Weights of a small GPT-style language model, trained from scratch on English Wikipedia.
Size: 26 layers, width 256, 8 heads of 32, 35M parameters.
Architecture: RMSNorm before each block, no biases in attention or MLP, untied embeddings, normalized queries and keys, gated attention, value embeddings, an embedding shortcut, learned residual scales, capped logits.
Each number is 128 + 24 x the weight over its row's rms, rounded and kept within 0 to 255. Layers, rows and columns count from 0. Numbers have three digits each. The size before them is the row's rms in percent of the matrix's.

# layer 18 MLP down (transposed), 1024x256, rms 0.0538, rows 98-204, columns 192-255
100:128149114151117136131135125076117127077148126098107122139127138157142130109111146123166108122146125121105112160099147150074140087132164115110107115152106164154144123120116161124114149169157136
100:117172143092160108186113107126158154111110097140154173100136164169131123086127121120146160124119127121154118118120127138136165095101177133142142099161143121099125113149146080113129174163067091
105:151120123074118169150100082130155131111134126166129140110128103097115149102129106105103088095145141163125127153075156121158133115107083132179081121125099096122161135111099153103066138119160104
104:117122145142113133095150129149132157158111130143130132116155150134163115110177142124116120093195107181135083147082165115115126103112150103127114122107101156122174124151163113173150144104133156
097:115068117129141080117152133073181155111120139128107141103111118133138123133122124141124079122117163146102152133140144117134116139118122160138124115139121102160123121118115139136121131172142123
095:113149120099148089144116105126138158125148093095123131135090115117172135158112145123160147113162107120144112082100146086109128091126062145120108122126143107154171135106120155139097155145093147
085:136139108123166114125161080138100148094145160132133134148121133098121139109115146133131138164125131100242107094103130144145129149198135086099131099180134134162126136149128120167111145135143159
102:142120154097122132142097145086132168121149097164116149110147113118094188126138129146159098156138139132108092134113129148102196131095105188145132128126135148104128142148124118138123119110139076
093:143119139118122107159132113105140132166141082126121133136110123132187167120119121136127152121145110132137102124141152132112131171097059160135080112150123161125098128104139135155187132127122149
103:113127107183129136140122141112097101130125137113081149113114148108152132125095069109112141179119100117132129142143139100120092169107125099147173130156132139104121150088099104142070139137150135
087:133143097154108101116132127133148121140120144144128099145107115127089133154146143084116126118112152120119133120132106121131133134167162145117107103178107151125124124133164142136146109162131143
104:140110122150119137112112136113132139145145148126093148115099107123113180146136133112162139084145130145149131100120150102130115125183092124107112148147125099115149125155174133163120158123147128
108:161095122088130145176107136119190096149125135118150113125125152112118086148150144126130172148121110197149115119060132179123136105152132145137142171120143103123154106158121094090180107171178102
097:168104135166149132120135131112124104124127175146088135037135137125153173129107124138136134133144140104126135105110084159149147164113124126120158078137134095105114105129127083099094138107159160
100:111083160103169114094125092161171119202138104129111081105117155122125112134157130048136141102099154118155110109150135126155070125117115082131149133108143097138148121130124146121109159101115151
104:124140164133125126134135129164104086129122125141168119102121140097140119129144116152128130082108107132143159122122110129133146160160103076076205137122151121124150149123114128152157121127120110
105:141133165144146093114119140136126126092074118107134086159109146135103115089136161111122120108140150106143100127129177121115101141145127166137115159110140151108127101113138101109118127169133082
097:139088113122126139124135135133124182140123127120063085094120137105101132121119119126108114147116169121126123184138103107177156090145089130140120134145144097138167177143123101119155082163183087
099:132138102160131115155109155108089139157118131158131143138181089139121076135156120142153126109098162136138161140129111164135122126149111107143108130150130145110134132106130087146146123114131156
102:128096066092107093109164110123176085147122127087138145138182129151101136128134093096127096134143157146148130118120102123090109119122147124136144132136124112115141100171148114143084118120112141
096:136141136129106114106140114124110112082111096112128144136131136119151187178111105151153102148145112156107173112131135111116113135129155132189180144089114162092112127123095128104093135162121122
096:165125110131128103082143088141146103102088123074121140103098108135138113117120141104146143116117129109118124121130128109114133119110130127153148108070123100134100136103093125109143120131153127
094:106130132179158119124119136104121124077124108089128101123127148139150124147112082088106124122095206079156112094102125145141120126132114152132148095105142143100133117103092175111130114120152092
102:183090091149190157136099113140141107169180100152046101118080096141130124136139125108105112138110125140104149100144093137129088124119153127135170111074112092143115123158131096143167126154116110
097:181085128121100146118106141173136138088119094119136143129194093126121167120125104135138124115083104096127136097105079144098108113077133138119085146151120142129104071076128146108111169130106125
099:138145148152130134142095120115122119112149103138124134138075123151120119145161131083181106157141125111092122120119101111085145151136129134171172093128167110081125107118127134079143124099160144
101:083124130100159078083131148145145129122148063124148115122124143105100103091126152124140163136102146101157156149130136100118160116103179161119139129148153079103135147097074105125115077121099141
099:107141132157145106130129120148165107115100168120111123166096146127149095092099126108172111127154078144111147181129129141156152132143140114132116153138133157101159154098094161142128100154134161
101:147141138124133185150124119109147172149124096170144165110135106137135103128105101133105161108102108141124134122105128111134159174075070116089159159155092089106137123090136116123092113144143121
100:146132145120121088104103146129126113148124151106097119131126124104151099124171129141088117122130110125147091159127109093126071096134109166129138134127115157111170146079136149145152147127112120
106:119141166089120120104162133158127127117082107104132086138104140165160137149130144100166139128143138092122134097124077136136119108112106105100039127124126111104122165126144146132108098144126129
104:092130115126182109102146135156126125122113138126153142097150126141147176140091210101093151155183158088121135125158133107101172182114124140115130121127129112132110132124141104146106115146137174
106:109142118131120116094137117132156137131096129108144110080145132156161124135142153139128107088146118115135167123155145066154119155165168135130063161094129125160148129090101126099120126122131183
096:159128165100162134113150100155094141126137141130156153114095133129137084128126142089121121118098133114144128137114088144132144153113147159153111122090130116126176125130146173129146122081102167
103:126117126119149108150129164108101115111147166147122128137123131131115111154103144101118094166172110103122129139134104126122154117142118126139203134070103125140140146064113134127138125137109119
104:134097101174126132140094122109140129124128109175092144119092163143123141073110141100147147131135125137134149118069123171109107141144097148115132176102130095142134113113131079181099132121135104
098:145122124151137093138138157102109167110127084117155145146116096116154153124128164134110165149138116164104113103126130127115148101149134107106111094123114118133115119157096124094130160074130143
101:093105151111100148120128152118087178134126125111108160139147116162126144141132133140142138119113092064133135138161087178135143163165088147149169118153126130161084130098136073120114143108127118
101:127110092097105139144108144114136133175147090123103139104140119106137141072146118136133142131126111138176144149086144177175139125138155106131129156141144140132126136127124150098100140115129148
102:128138132116126100100108131110122108116125142110095111111123180141142134121109207140149114126177094123141114138111107112146080107133122110130127115119170120148145132138101131157155111148103076
098:151155093144126141077154186118110140109144125117104137164140134150141054180087123147152157159124140170173114135140108169103163112114108178177089121111080130145113166122120133123130155116188189
097:077118129146112078149155104134061139132134113156144129105118140157093133121101122110116103149096115110150115132145092103151153149115152110125174129122107115135147146105113133135125104105101123
098:148098086135101144115137139129129136076106098121109111136103092149169139168111159136104131128118093089132088164149123172137127167108119152114156144161099161125124112140114152135194134137089127
098:088171097154138120118094126115124158182087127113086135166105130121144130140090111140093158155145118139087150117123138067115157142121111204148112148155107120129094148108108129156082138075164115
088:155156126127150123162104125153139141132104148156107110122128098090127108097123129146139130145123156134255148121132143148119102132142107104160140151151140142097101136152149171140114139119149142
099:081123130169087122123128120111153127127128113107171166103106142151129111120144081130134110180120104133105127116118117113140141118139110095128137161154153110118111130138108145162159095125135150
099:090150124082152112126130156121137140135123124141148140138166109132149137125111091136115121133141134168118120081147121188143140090139138141116100152106125120136134154148122138133134135151126085
101:102141082121097154117148119097142165136101133137149163100096119143134099100163134130103100117155155124094135127090148114106108155148129162144096166115129108119141185149148140111109139112179104
101:138133103096140175123179157124176090140081121172122150101180148166134141158120144108108156126159131173117117084112080130108105139123113094147139115110149112135094142092120093133149143143096141
105:115123147141125162097141131106125140087121168147092129196111098146120128098131165127114086077126154133161132143106098114133109109131146121102157146121087141101134139113117132151131172156088116
105:135116134184120121140151160115118104164126161178143098124134148153110132123113151081119107119124138100119133096123119163108144119123095101164125122155152156118130102127129150155123139128132172
098:141096133085106139121129113107106126130095158120094156143131113158116147132108109103102152108119153124158167161108128127097089144108128144151145110113131156124141140163182082130178131146081168
098:158146158135103160113107169123149153137147070150178125097096123127150123138130100115140132132106113157139127118152163146091137116142122106125137135098107136162172150149150176151119092108111106
108:166174127096158116083085166143113084125097118090182136138145111134133095137140128151119126149120101142123148148053082129158169105118139117142112137127097104127141106135103153141130119095108135
099:172109149108114123091166146133111107129127124127119088117118078152148095081157177180120105120122155136131132144155128128131137123159165138160111155095112141191103133136121155141184146134126111
104:099166155136119154135127150096105161149142105135095153102173114180120068103166080107120159112119136164113077139154122104151107112093152139170131123157168153132152123132148148148123123127134109
102:147117108188156122141139123119130106090120167072139098133121111108121180091169160142126129163097130102148153133148133136119125172143153119118144114101090142099175111211110152129103155111124101
100:120114102145132080184105181144106131158129125107147114090114141102138143116128134111125140113122145126119112099123111086126138114092131084083103186148130112170165131118184134133110123116171111
098:102160125108128110133103089100116107123119113133149136097120141146111113122057123114127155112095089106104096121105134136102104128158091128108137128124169093136111127161076154156152124140162129
105:142121110164145112116129123143131168163096140137107151141066140115147064121186154079145125112154190149154126121183129133111115143134131141118106143082139143115116098126120154135119118146147108
101:129197111168131143130152135133125145130140179159133117154138119113145121161143163119119123127125176114158159100109128093096109117103106085071093106129124101121131144171108153114147091140146113
097:134121101134129114110075080131152138126140142110126141159168153160112144123159150145139107092103110107120107088132145153100110196143136121129155100138111127145093161164104094129134112118136098
101:109140123159114143101138130148130141147091131162124138118113109137124166074103080140104101138166167159143147132151151113172139121103140101112134147172119146155130142101142129128058162167115109
103:129110139104181117109083089066053091129123162112130150088168129124148136139135118138128137149142118141105152100116133106152138162119149164137142150126084128111149154124152140149197122109122130
104:131134157144090118115129148135078107105109184162138122156109117141146125130141119088102112079070138138152136137143130113172119093121128111136090151142142158134133150132155110107107152119161174
100:128112098093162149127165144163126130112141149127095111132131157151148115144114119121151152134149093122153099131101155163120147102130112146149134108091162131140152120130115168127156124130110104
101:087111114165137117160138130122159134112114132166093114112150158139127167119134138122167109111116149100124138128105175117121118132140137123147129112121146126127168112135092103153122080095124130
100:129145109135133124158107110121186108127107103140150128139166117151130177118114092123119146117141089159091125151121123141106132165159184126138097158102085102148113134150181172141154166133102157
101:161107100118139153180146113126164116150155155152110149132060134128121133147097124124107117143175120087147101164118109077158119163140124119108119132100130136125105116149119139121098119100099132
097:142157072142130122135201115129102081132130133113137126161113140136137141137102158113087123157102137133135152094116106148131108160138148167114145129138118137137125093162153138151068103138104117
101:152159152109109083142106168150177167119150122106134141103146143133119142128130120173140154124124118143093141107142131139124173129090180136105094134080145169101126172100100090128092116150127092
103:107159102176153138108129138124066168170146136138120159133133171116104123141102164130091123221160104122127124174136143156098161116106139148140122130133141125121160141086107141134168150147155156
096:142167149153109122101192150147092140151106113142138111126120150091141159091125158097118089101145104158116127226141133112081119129132147115166145086105147124110135125100148159137131130117155101
096:117070116115125117106133136114072112153131097108155082132115126148169172134119107100106119163118138144167118166132116162117152144118144097107158139101151119135115163134167139138116095172134098
098:127127112097165090145126163153111127124110152101134107126100074140142125138158143132121106132096152109180108130118151138111135080155056148132131102105136164162124134130125145112158116133197148
105:096074149125116112123147095103154102111145109137162142137152145074130110137139126185090086115093106145116140117142159108145123126114150134171122118144104124118165149149115101137132115140127132
100:155086154106037141147145137159126122113150131108122105154101137095129140132126152108113122144123107146171143133112106149098118101125160118129117122130097152136087123102052154142134139109102113
100:136097089142115124118104131095122113143137133136172099125106101125152112137159075116165109116093109145129155146121107145150135107112168164140087138111156106117167174163136116112112103142105136
096:138131126128106089098148140140138125149113150101148136146104138104150168106141127108132075116112120156126102127122134066139086138086091145119104118142117087099155105126141114092142094090095139
103:133136131109140117114114169126093160146158185127148141162098127130144133081169116116124121142141140109112139047141088159154153136099100173076163116091112115122123120117180146106155107108070140
101:200098147170099117076154116099116192115167129172081163161114141162097139152096135118160122114146139150172160136193158154153133143116133112139129132101188150142152125090183091111189147132111119
099:121122150125122133122122100145146116077132113113144135167133097181141133137111144122129131089158123116104132094130154182118105160109171125109125121127158176143140140127171184144119142127133118
103:138128097106127122103119128098119114145142127124120075159140164108167096093104131131133156120092105140097130162071160130150125139097120157108147120130102090131148125107156111101154140121115108
105:112143150087154162152170126152127118149147150122132136154113164119102139091129117127105152111108123119085138131132103124149117125137145153143127118122109134119134162117153125154103174150078104
108:114124165089114111108121109089132148183133126169173124129113131118095149144133143140113134109137148124109117114121131183129121143148164141138119136136154115107104112164120115168114139145124117
096:145112109155182125178138168116118112152140129144127108099112098128133083159125103158143142102130137112107124101114119158120141118176109155137098151118106106126116109104103136136138118098124120
107:120118147166172143152133157162139134150148086110069144109132096171093085158127125136107137134107144117133095107082126152117134141115071141146130127149121113145166162129115115111169127113161206
097:150178126117123122091168132124168104088107137093132145152157087141113173125055131161156124123120144113103116138141113150126135112137147152208165105115125118185114134120136115132155154146060125
095:138137106166105185188091126113112115185138155092139120129134110119162087089133120106083146137089119099085123151133116132135184130133105106143065125124132142134152077146109121117119107097130163
102:132071120151112112118095092122179120117123117148158100132132112096151126126123097112130174154120192159150157177165111164148173153088078136147136124104108137092149136128166149128120151125137121
101:159095086152147107091132101124116140160130103140098133110118152136098104157141056133084138106159128144135128152130154163120087134124134164091154155149143098122112142145174059133115122096058105
099:135142150119125149126138089128111180111150088194171141138122096127171113148115114164116151101141146141086162125094117089153128122133128097108148107136099149133143108164132163164149128130116144
108:154150142162158129133113129171168147138141136095128123153115129160109178107145100109162105183169138097116121136129123123103100172122135120143175103179147139153133130127118110159121093109118149
104:112118137129138129142146104136156110118119162102126143108140081137147126162087107113120134103127123144135130087107100163100166112132125165123155110115141117142142118131131117160130145139104141
101:148126101119166159160153110133119147137128141132103110165149124100129086132133079157112164175093136154135128151105108136109092194110111112073136119092142135142142123122160148106151123133112112
102:105178141139173144151133168157140117132096142130141111080121085122155144131163095133149137101117088161157131103166101119108092162104115131181113103128121118153170155135110124107110161115126145
097:081114150108117091174119099151141078129159168151148116147152127078177120139132137175126125095117122119123138106144131158110116109145152135101156151100166125085079149101112159125081109110091132
106:138153115117148128142112118092145158125107151134052114156099119159116071103118142112114122131132173138118141163149112069088094066132126135172097136134127137138111139153127079127161130141154120
101:115150105071142104142102129143169100140108124159119145108125116152154156152115153101113100105144111098130131139105162129101107130119113129128099100123121115111085158127136121106122125119172099
104:119111152117163125150158117130162140174130133119135130129176123109077132159089098164111163116105116120160126184123109121132132130116139087149133143054139142106121096100123117134111109107104153
106:106127129114127149100137154121157152097131151116111138107141104106106103143151127106108110123129164130149135108124172136150075103147111116102130116118142143147131101117150121128113167145140142
113:142140131131137133108156111134115128133116147107149132143141147104103120107119163084162098110116100160144122208145098072062150147107119169158145120158131162111168173100115101121130115140177106
094:106110161100105157109140105149090132108140131153145118118122140143159139141128100115126158106143081073122108115110159110118168177120158131110130120098149152074167115106117156172152137121147152
103:094130143125129156149077148143127073149164112092161128129150150114159153100105106146115157152053144155118105133095129132093168125125141122121148146130119114154150162159062123080132152144121107
089:144166111115062146120128116133146151139123114147133122114130127075145137142093147124121155119113128109134149124127084095146164152078133144124147119183151127087133086132123107158089105171155112
104:156100137128133141096119109137102135143087116156110159087129122132118132169150135134156132165103161100120135106119097106143133128112105103138139100128129146119163104132165106114124167124125109
101:090086124136090132098100133143105112105071116143120114116151141098127144127133082140104164128091159100117089126116097175117135154132130174133098142079134081152115090122124134100121103174122187
# layer 18 MLP up, 1024x256, rms 0.217, rows 99-205, columns 192-255
096:082092133077127093130099161131117099090104158124102151107113128090139085121141113174088114098121120134121168098072094158118149111145081116129123105107109130167123088126155115129147098149156175
100:154135133131154172141134151086106123122082124158128112102101123143112151141145124107091154129099079156148141079111125146130164094108095170094094118095094160150117163175127178147112122089123126
100:081136135153094123187153132118133115149160104143160143138111130112139113165119121134123092084137108140127117077135080122093136132120154181118132139117122148149158134139137154105157113126078117
094:092148112111096123127141120095161137080153120128149147117115147165137124127154111151131133130143160111125100105135136124153099129120130141092133136098115164171131157105119161146177114111139125
093:124107128138117131119128139145159127151149157124121125105155153097175142091135079136171117092151114141132147118105161075122135160138134156128129163132094174108193112117132122129121134125144103
105:108121130130109144104087143140157133109163146167117133133145109114105128078146118129134101142117121079239158146111119126136133140065118151122118124106097142137109164116139114105113134119137110
100:098101107136127110103143106136155101083116137116132131174118143148127115147077087110098152110111144110164134069100115099154097155162124111083088104131168109146136099099165125145122140127140093
094:104132125117086155141079126113144107119083126106134107134131112146141146103162128161147081145120137134137088133085115134161146088168113133139153140122132138095118120192104164090153087115135114
105:142110099118170128138108112138111115197075150147127180165146181166132116155159064128105177197141146112131132154152122140101110144120135125102111163165105128118124142126119140144129099146105122
106:092138141168096114120161146111091127136081142183104127131133064107109138133148122083161133109162109102158162145149130153109085113125160162117145136193145114089103116107142119113145148154147120
100:139114112161135160168132141138166153106167151144176134140157130157146109129159093127110131120152181125090128135119146134142104165157099137143136127145158079135098115102139157131124105147106115
102:111117095152120155154123123180142081125117120109184121080148161105146125177102126168135120124104113161122133121106116118174110120167120132122088190139169139101152116104160158179124123177160140
097:053119135117144122127161128129156135135130117092128152082114123129117102190150091110125136140122164079143111131128182109114149067120125140147134155140141133117139149113117148072128126127127078
097:161103125136155065132138129121115119181153125121097127107143172114154084138140132175107112106140082123134108134130118162092110106109116143114076128154128107114134129121149114086125115167151134
105:078130163155098151107095153151110117122141093124133131145145102140139181076141102107107141119136098122161104123141127121169104140125129100146164117155103119105135164156115157141146124120135076
101:122111112134126135132118131139144099133173125132147123121114133120155126109148112182133102162133128131118085124159114081135109141165080092110107123105110110135105140137122105125050123045113148
091:151103122154129143119144109130099117083143151112142110119134123072117108127132160120157076152131160152111142094149114097105148147181136182105143152091108144119134099141117063173154152081085120
092:115144140107093124081129149142116156118135122146133153120179085149129114142100164121129143128129132150108165124127143075046150144161093121138090149146132114141101149081109185123106101119123138
100:123146114138104118079154126117104154142142117120143122154115107146165104159163192123127145128083077101143135136166105129179094136093130155138076134114143133129133142110086148178096159131129161
096:103147141138151198170148177081131129089115141152109090149128162124122138109139110114119099135117153121128090133130104125112130140163146121129103132115093112101142145148154147142143145151109188
100:163153132115127100128091112124094174064088120123153117087110162100108143109152107123124096092094132137133132134121114133154140106141095117145144141122145154165157154120114099098129189115107140
101:140134118157138151150132098144085139132109124129158152126093134126130124134170124114106173165160135155130126163076171156131106139122137126138155152144136114118160159085127144155118152099109135
099:144103108129188187145125141162137099143142154102138124174148101152136128126112147144157092134166107173147145115123102140153127120123153125173139131113145101125165122142112157107102158118112130
096:094142074116130140179114153123156073156130083169135164113160139136130129146126161105149092141157115082133117104144155128125157133127094100148080162141115124126107161106114125115105141138168082
099:105152121163098122099118150113086123152172115098175161129112122119156117123157108107123148103160161128100147127121148137123121120143124139149113182145097138129100117135116082108136124118133139
099:097129138132109140162132109172117154118093122166116145134083138122116147069121117121164152097159132093118063133123136187114161107105148140103107139138111130114145145165111080113118143117169110
100:130127128118129146134135147143144088137135142118103133143156137137152115111155131104143138121106129102158141131118147131124123158119150121125127120144090093159181075134128128100140136100098111
102:160140127099091127136140108118135120141150109159159148172109141131130100142148133111100117112124123138125140112128124115137086123111136162129171115135076091087099139124128119133083125112130098
104:110112168092101095125135109137124095112099169126152174108155202127149118154097137122135130115124117142123116099116089130116129103128104206146074123120132083162128155101146100129126075127118114
104:152093132161135075091125131145136163097104147131127141102143159155159114114117101123145133141107157119129172101103164116150122144108113114129128127120133129146123159159101128101121136102113163
102:118111116133112152123112118159143112160104097121125169134155151132076158122160109136149074111148147138145125107064136149128153112111141127100102114143094124120117134114126137096100157108168111
100:140135139143142152126137065169138096154133100107144105159130133182104122109136111144126131146084101126112134114123166120138160128157166113127178135160136108150163105127122105129129118140147171
095:128112105118131113141134099083132120141103148116107113133159141109096127089125138104163149138135119119105118091134134152121122120125124138176139137125147108184133139118110134150082144132090129
106:086146094151143128072154135140140132119178109130167124114167120113164146115173150120123110138140160125162122054134080121116109138143128143156081135112114084145107130095125115118113072140118140
102:139104179102103110120120114077152126108108124072172087107088103108142118080118112088110151131092128135149080145147119130160146100149131125097146128136116168148156144137127137139145109090119129
090:143136132108112135108150163135093138101144123104089108153101127123131150096133165132123126145100152115106180153123102110133134146137112114121117104115095114129117142191143077132115112098094137
101:147119135111119085157149120101145114102150115135126107116118102149096101150105108098108158161136161157097115138175108092161161136148162118093160144138115114159132167132145125108144127146125072
098:169126134107142159123148129124099126106097103151155112110147184161094131081118076129136136129155140126144105107096135125158083159142164126161146069141172090130146131170136175162134125125123141
103:095105089093148156137114119107145136088090073159102134118161119122120148154105124153113087108150139100116131114128140170080101138141115099160131102109137149136070132168137146141165127096130125
102:143109139139160145110140143117101128143134108122174094146152068165130114135152143158125142126152150082151144139104129118170148118129103092151143155130118112157128111098143154138144172128099165
094:096135119145108102129124142175125139109134094087096119120139151075130112133114103165145128117084105174116138104101156128130134107127129132115158163099134131113141089086098151168132102116138151
109:112117129125100120123128120114151097126122049130133150149142138108149191158148149177138199173136145092125141117112116129126110176101114148119148144124128159106133101118116131091108126107130100
097:151076145112082093092112142128114084117109134139153125137126095165120111107129138095087111136148137129130116101100133148126137146160102117114119118085111103135160185129124119162131161151128138
079:131122118122083109137103123127130130095135150099131113085158106122123161165141152131133178145130126096071145128134113116166130109112122171093152151170150117113078126102136120110148142063120110
100:144140099162160154137167118056145079098135131140160148106162138194136123110090113143139130095118092156131097185133097100139126119119100108140175135134106108087137116140098175133135122122150122
101:108122139147087158128135114153114130143095090147063092089145142140147123147129112118114137156130107122123125160123090133112140122116167153172143114107164149126112135105131127091164116106092183
097:138118080163122099130132144118134113123091132119163149163121117119104142148141119162146111172137111115146176137135096152127124113154138116138141124138142138117124124151130114150151153148093107
102:146153146125130132158113089117132168112110091138135082110113110159124136120146098122148119139133128137159154132168163140120100172145130130141140164118144120135106174084133146137104165173181146
106:146155145166150104141083108135139084154154116122135143128148125124111164098089120092096105134185122096151117163097099136134117153127140118128144155129097119121089148080174121164086136165135130
103:179175133190171166143122130146165133101138114106129090133141154133147091151124122112148139132128092125135147078130101158118139169169133081140079137131085092126129164154145110130108150085188134
098:148143093124108153070099189168140132112109092139118151131098140147128122097153111139141161138146163142129115119088105121111110133129136135140144114143111130160125143130136103105088114087096168
101:102145150126125113152111145092123129126097141111175154142157096079138133125143127127162065129090120131089113086156127143158132146089097081101154118098151101112193145118144139100134132129112160
112:086141112121139090116112212133124103157118097127133157119120094141162121087110117118138121135137116128120107113192098140097159097155106110121144127116112152111104088137151184152169163104114126
102:138138150126128140139153126148078120122136147099174174088152107118137085150123081132145111121158154107136161131130116120097109102144117153094134126102146130135074097118144156120194120116135102
104:126125145134136124168128151108135112117153105154123130138165139159133124123131128155071147131124094120139064159089132115118093101102153117099118139134112100176145148126129112071123094145171102
102:113106123120103092150132145146159144099113129095148107122097093110136096107138115116145130126124145097087120140121139150149081145153103126114131109133142110109109162117130149144104162139110163
100:149091123155115186137169121113146155165122132076150130090141124162098088107121127170155194116144146134119130131126134151096139144126113194093124152153154146132133120140151127170118129097118110
101:124116096136102117123128077133162152150124082109166131131125137143073104116139128105143165116138144088163115170132083190140148112163124110097154153147155105103139108099151075126138140095102172
096:118159123118125097146144164100136131161112182113113122131120093121149124126128131181129131118114137123108117158156134099137132164110130136125087167105144167149141110143161082167106138149099133
100:119101154164120112160126142140126112166102163097148142144133139155149121110131129095104112123121112128173180156076168129099112153160135153137159149111120147163119100161110109174131158111154150
097:114110177116089106139130103122110144110131073161151112121171135142166135125068123101120087121127168133117097125142101163114160106164084122107099166162150129121119141101189132132077115080148125
101:112127155060130124160107098153130131175132097109114163127133146098170120114092140152131120134152117114153132127135148113137104139149110103126147206156109130159141139163138135125133158132160153
102:115140130127131125113135129136114147116122158142114118097161162136132089122116091190137148146152170127129076105128119128183149163106139115130120103138143091127101166099110120112128055106129146
100:096108140140138079152126076133140125135145124118148120147050152151127170134167100138117130122112112115119165113138175127164118110104125137096134099164088138144167126130119147092108116155145077
101:154165153174152130098120099122136184152112157119149128118117116091119111173178131138111086100128174096115153067096131139150110130140147104099135156147134117125134138188167116165125138130120143
099:136176097102121133101182095144112109149141173123102143141143132148161109143131071119085123126118093101112158091098114184145113124120123146161123125164141150133144149124161136156112175126113105
103:134145121143142131156114104118111157102074095120148150140124084119129123138094126147086179105109122077136102123169132127108117143105104141109142143119162091085133151097143185143128165136146159
102:167109158146122135122142127104138148137162169091076118127105113111094103131140146093131102127113142150174131161091097158120109137155107122121146143120114112131100105135106110108071136104128123
096:162176194169130142118159096116163145113116169165157106155129152110125121157111131103125108172168109093126127107143113146133139165108166092166173125137138111134119128132145177137132109130119142
096:127165108162134153106121146111114084106145142123152107080109132128115157153133135143074099117118127136158111126128122133128137134079126137129106137113156122107108118131175136166130120097198158
100:118100110127118130160111156136163103124158147140163122106145104118153120134147131102116099172121145113157150099119131111124095124120113151164143121145140112151123086113159158142116154115108116
097:129119163086121135140152106078129137125124074098072111121122098141126168100106177142112166121118078124102156103095129168101117160117170142128097136100109137156087088137119099111117128111108178
099:118090161165102126138131100091137114130151145105117127148149135154126148102152135138140161079179144154082158138110163100106103116141104120133141109149108142184161123126101160118136107126104137
099:102143134124156112127103140179109160137150137143116107121164193136101124142134122121108155162105092080099131132167143122084102161142122078162078162132094161173109164088128164173086128097136132
100:113134107122126152160180079155127123164129109080155168102143163130148140130131080147103134120143149143084130131105129124066113154133102112151158156097113093138147138100101114142096141134090136
096:091164130132106110166118123164100114124111113150183103145124125127141113074134161162145104139148112150158115122153119149131148125118120101073138125094159134110165090171123139106143126093138143
103:142155093147106093136116147116157135150107102112149123115090142183082066109155097092132134170142098116174098179140145149092172107083140154137113105126157138139155138136135105105160148110079099
095:145097129140097128145102145123139135134148185124096138115092190089150132134142121141152104126162125119113125155095110130143109133101095134144136125110117172108134138140164169112136187103160148
093:150088097106133113132140096151104128127120173090149108123102164144131116120145090152103138122159121127121128151103135143135149111147118155092129116142085126171153121103149138143136135105130152
103:149169127136102145126143164189095158106114133128151169133127172103133119101118114134139105128122106166157089142115094152157124088138113148185166101095089123101146137094146160074134120118108177
101:138134159139094133114139134135099136114129110144106122152088120163104151151164116162151116094131136152104117145132122116110135159071124116122143108138159098078134157128132123121134097108146127
102:137109129144128131106135068112110121160123120135129132111162162123117090122121143136170100125153168124158156115121141155138138111119143118086170162136109154112129147148115122092104169161101145
101:144118110158116126099120124160127095116159101133150118145124070119154113154125118121117124118155149160144154155139103113143130172153078103098196155120104128117118137155165130157149125135156109
099:140131107105112080143120121109121124165125119131114136123100139109075130159094152159093154127097120178142143082128147146119171096120110129127157137170115141143081129128125093092165124140121129
100:124142145203106098108092126154134095124136124102095119116111153147124131137096163127125115123136140104105129078165127138109118145117151146116121102128159121136142166129105094072132121135141134
105:151116095095113181152124117132135169146125103121090128135107132095131123137106112120125099141133087137131096138083102134121101123116120127130154159126137120161110138124174125105097135135114140
102:131187143106130126118079182098101130147181169118130159152095116143152150120116119117093107122133118121112151097096076175110106162152130095121103128125121126159115115148146097126144087114156117
090:134153147105148120109122099144123096126128132162146131124136150125120128122128150103133118171151140097096128137131138162157178092111124127119173120145130129163140140110113107132150120111091101
107:114107140139130128139111131112154084141123086123148120079102124163160158148188099084132142118130110122150142136160116137120146107169153171134145161128139141109116173172145168107141129121095120
095:120102142103081146147182155109111148141156109118102113156138118112151127109119101138121127065147110137095135125122091154169160142102115126088143133127119137143105154095190148121105146127126135
095:103110125095116134099175132100110137102147110115131078116178130135133136138150093173157118133170137118141088140127122118137135126098121182142160143112134137102136099093127103125086149136117094
106:118123145162172130106140159099105117072132164169150115120169130176146150143108140096106167115119165119148130107122084130162097157152123079108139097145113130183124137134129123114124129114173160
102:153114166184182177122101083127121145142101108109144136130105153128112136166071120121112101145149131197145114125099130104147126078152103129129193110162123132154149156159155101142111110098124154
099:068166152113161140136130141154175141167099124157129161128091165087143149138114110125095120107145130147115081126128094135120128137130065183143140115159099150160151139098212097162140109143124122
100:166150104150122175170123128085162114163122097102167156101124115097186146125109157174134115113142143151103145121117107178196087117155139146141097119154117077112152174115116146180147155128129176
097:116152117154085094092125157166124049150203102115113116093111131145121137112139112141137118082165120110132105099105138130129113120138102118115118139140106153129138138109142106128125123120113143
110:133128142126129121134123139100173093131090100164164087171117131182145111164078113137087093135123123156109140129131093151126151122158123132139176167138111143126116165106140107087144165101165153
101:071126128118111139111118136094142105143098121136100129183135090141131112151151110146105125105122108108120157111102106085128074111134108120105131101116106130127152170152137130124139082152135101
103:136120148103165113136147117127125097176106108058132109075185113121144133131124121156135131131101110141143117126115151118118149149129154106127120107079161111096119163145108076163117150139081115
110:122181136129145130104105102118094124155136130132144139090140136145098140146127128090155137146127108128138113157148118138110101121147182105137131146154095107144148130123159149179125145147174128
116:118086152099076125134121151105125153134146120141092147113168079145152107131132103165112156158122148085129135112106146193182133098151148101112102149098136114118097082105142140108119130122094147
098:098140088121104116110140141125128083131148105123165132133126118152108123073124152116109156129132161158135101133108083102147121098150094109127146141137139118126102156127128127121095102111166121
102:121136101104153137139122119146145120113103142102105125104116124130133142129113104137126150095135112166148135128114135122114145131117154173133127096118126168202160146084112114139156131144154132
101:126106128112140128146152147114141087079113104125117107164139146141115167082102151148121124107118127146107111144127106146118112135157141109141100148156127129140153123143170109130141139130134156
102:133129119139151109117120122128105136125149172105101111124163165128143105158135132185143101092145115164160076163143115096180198136126126129111143155098126108126140148118117118107118150170090112
104:155088165130143136122117142138090098147155120056164134132106169095140116138110111155130149106133085103163093093102122151099131085154135135197106105112124114104106125095155113096089126082150142
103:126185125132131106144134171120132147124165111143125125114121091136130106145101091184154118160125111134153141079175139112129118179112117110139126122131128109136144122088159125125156151125111156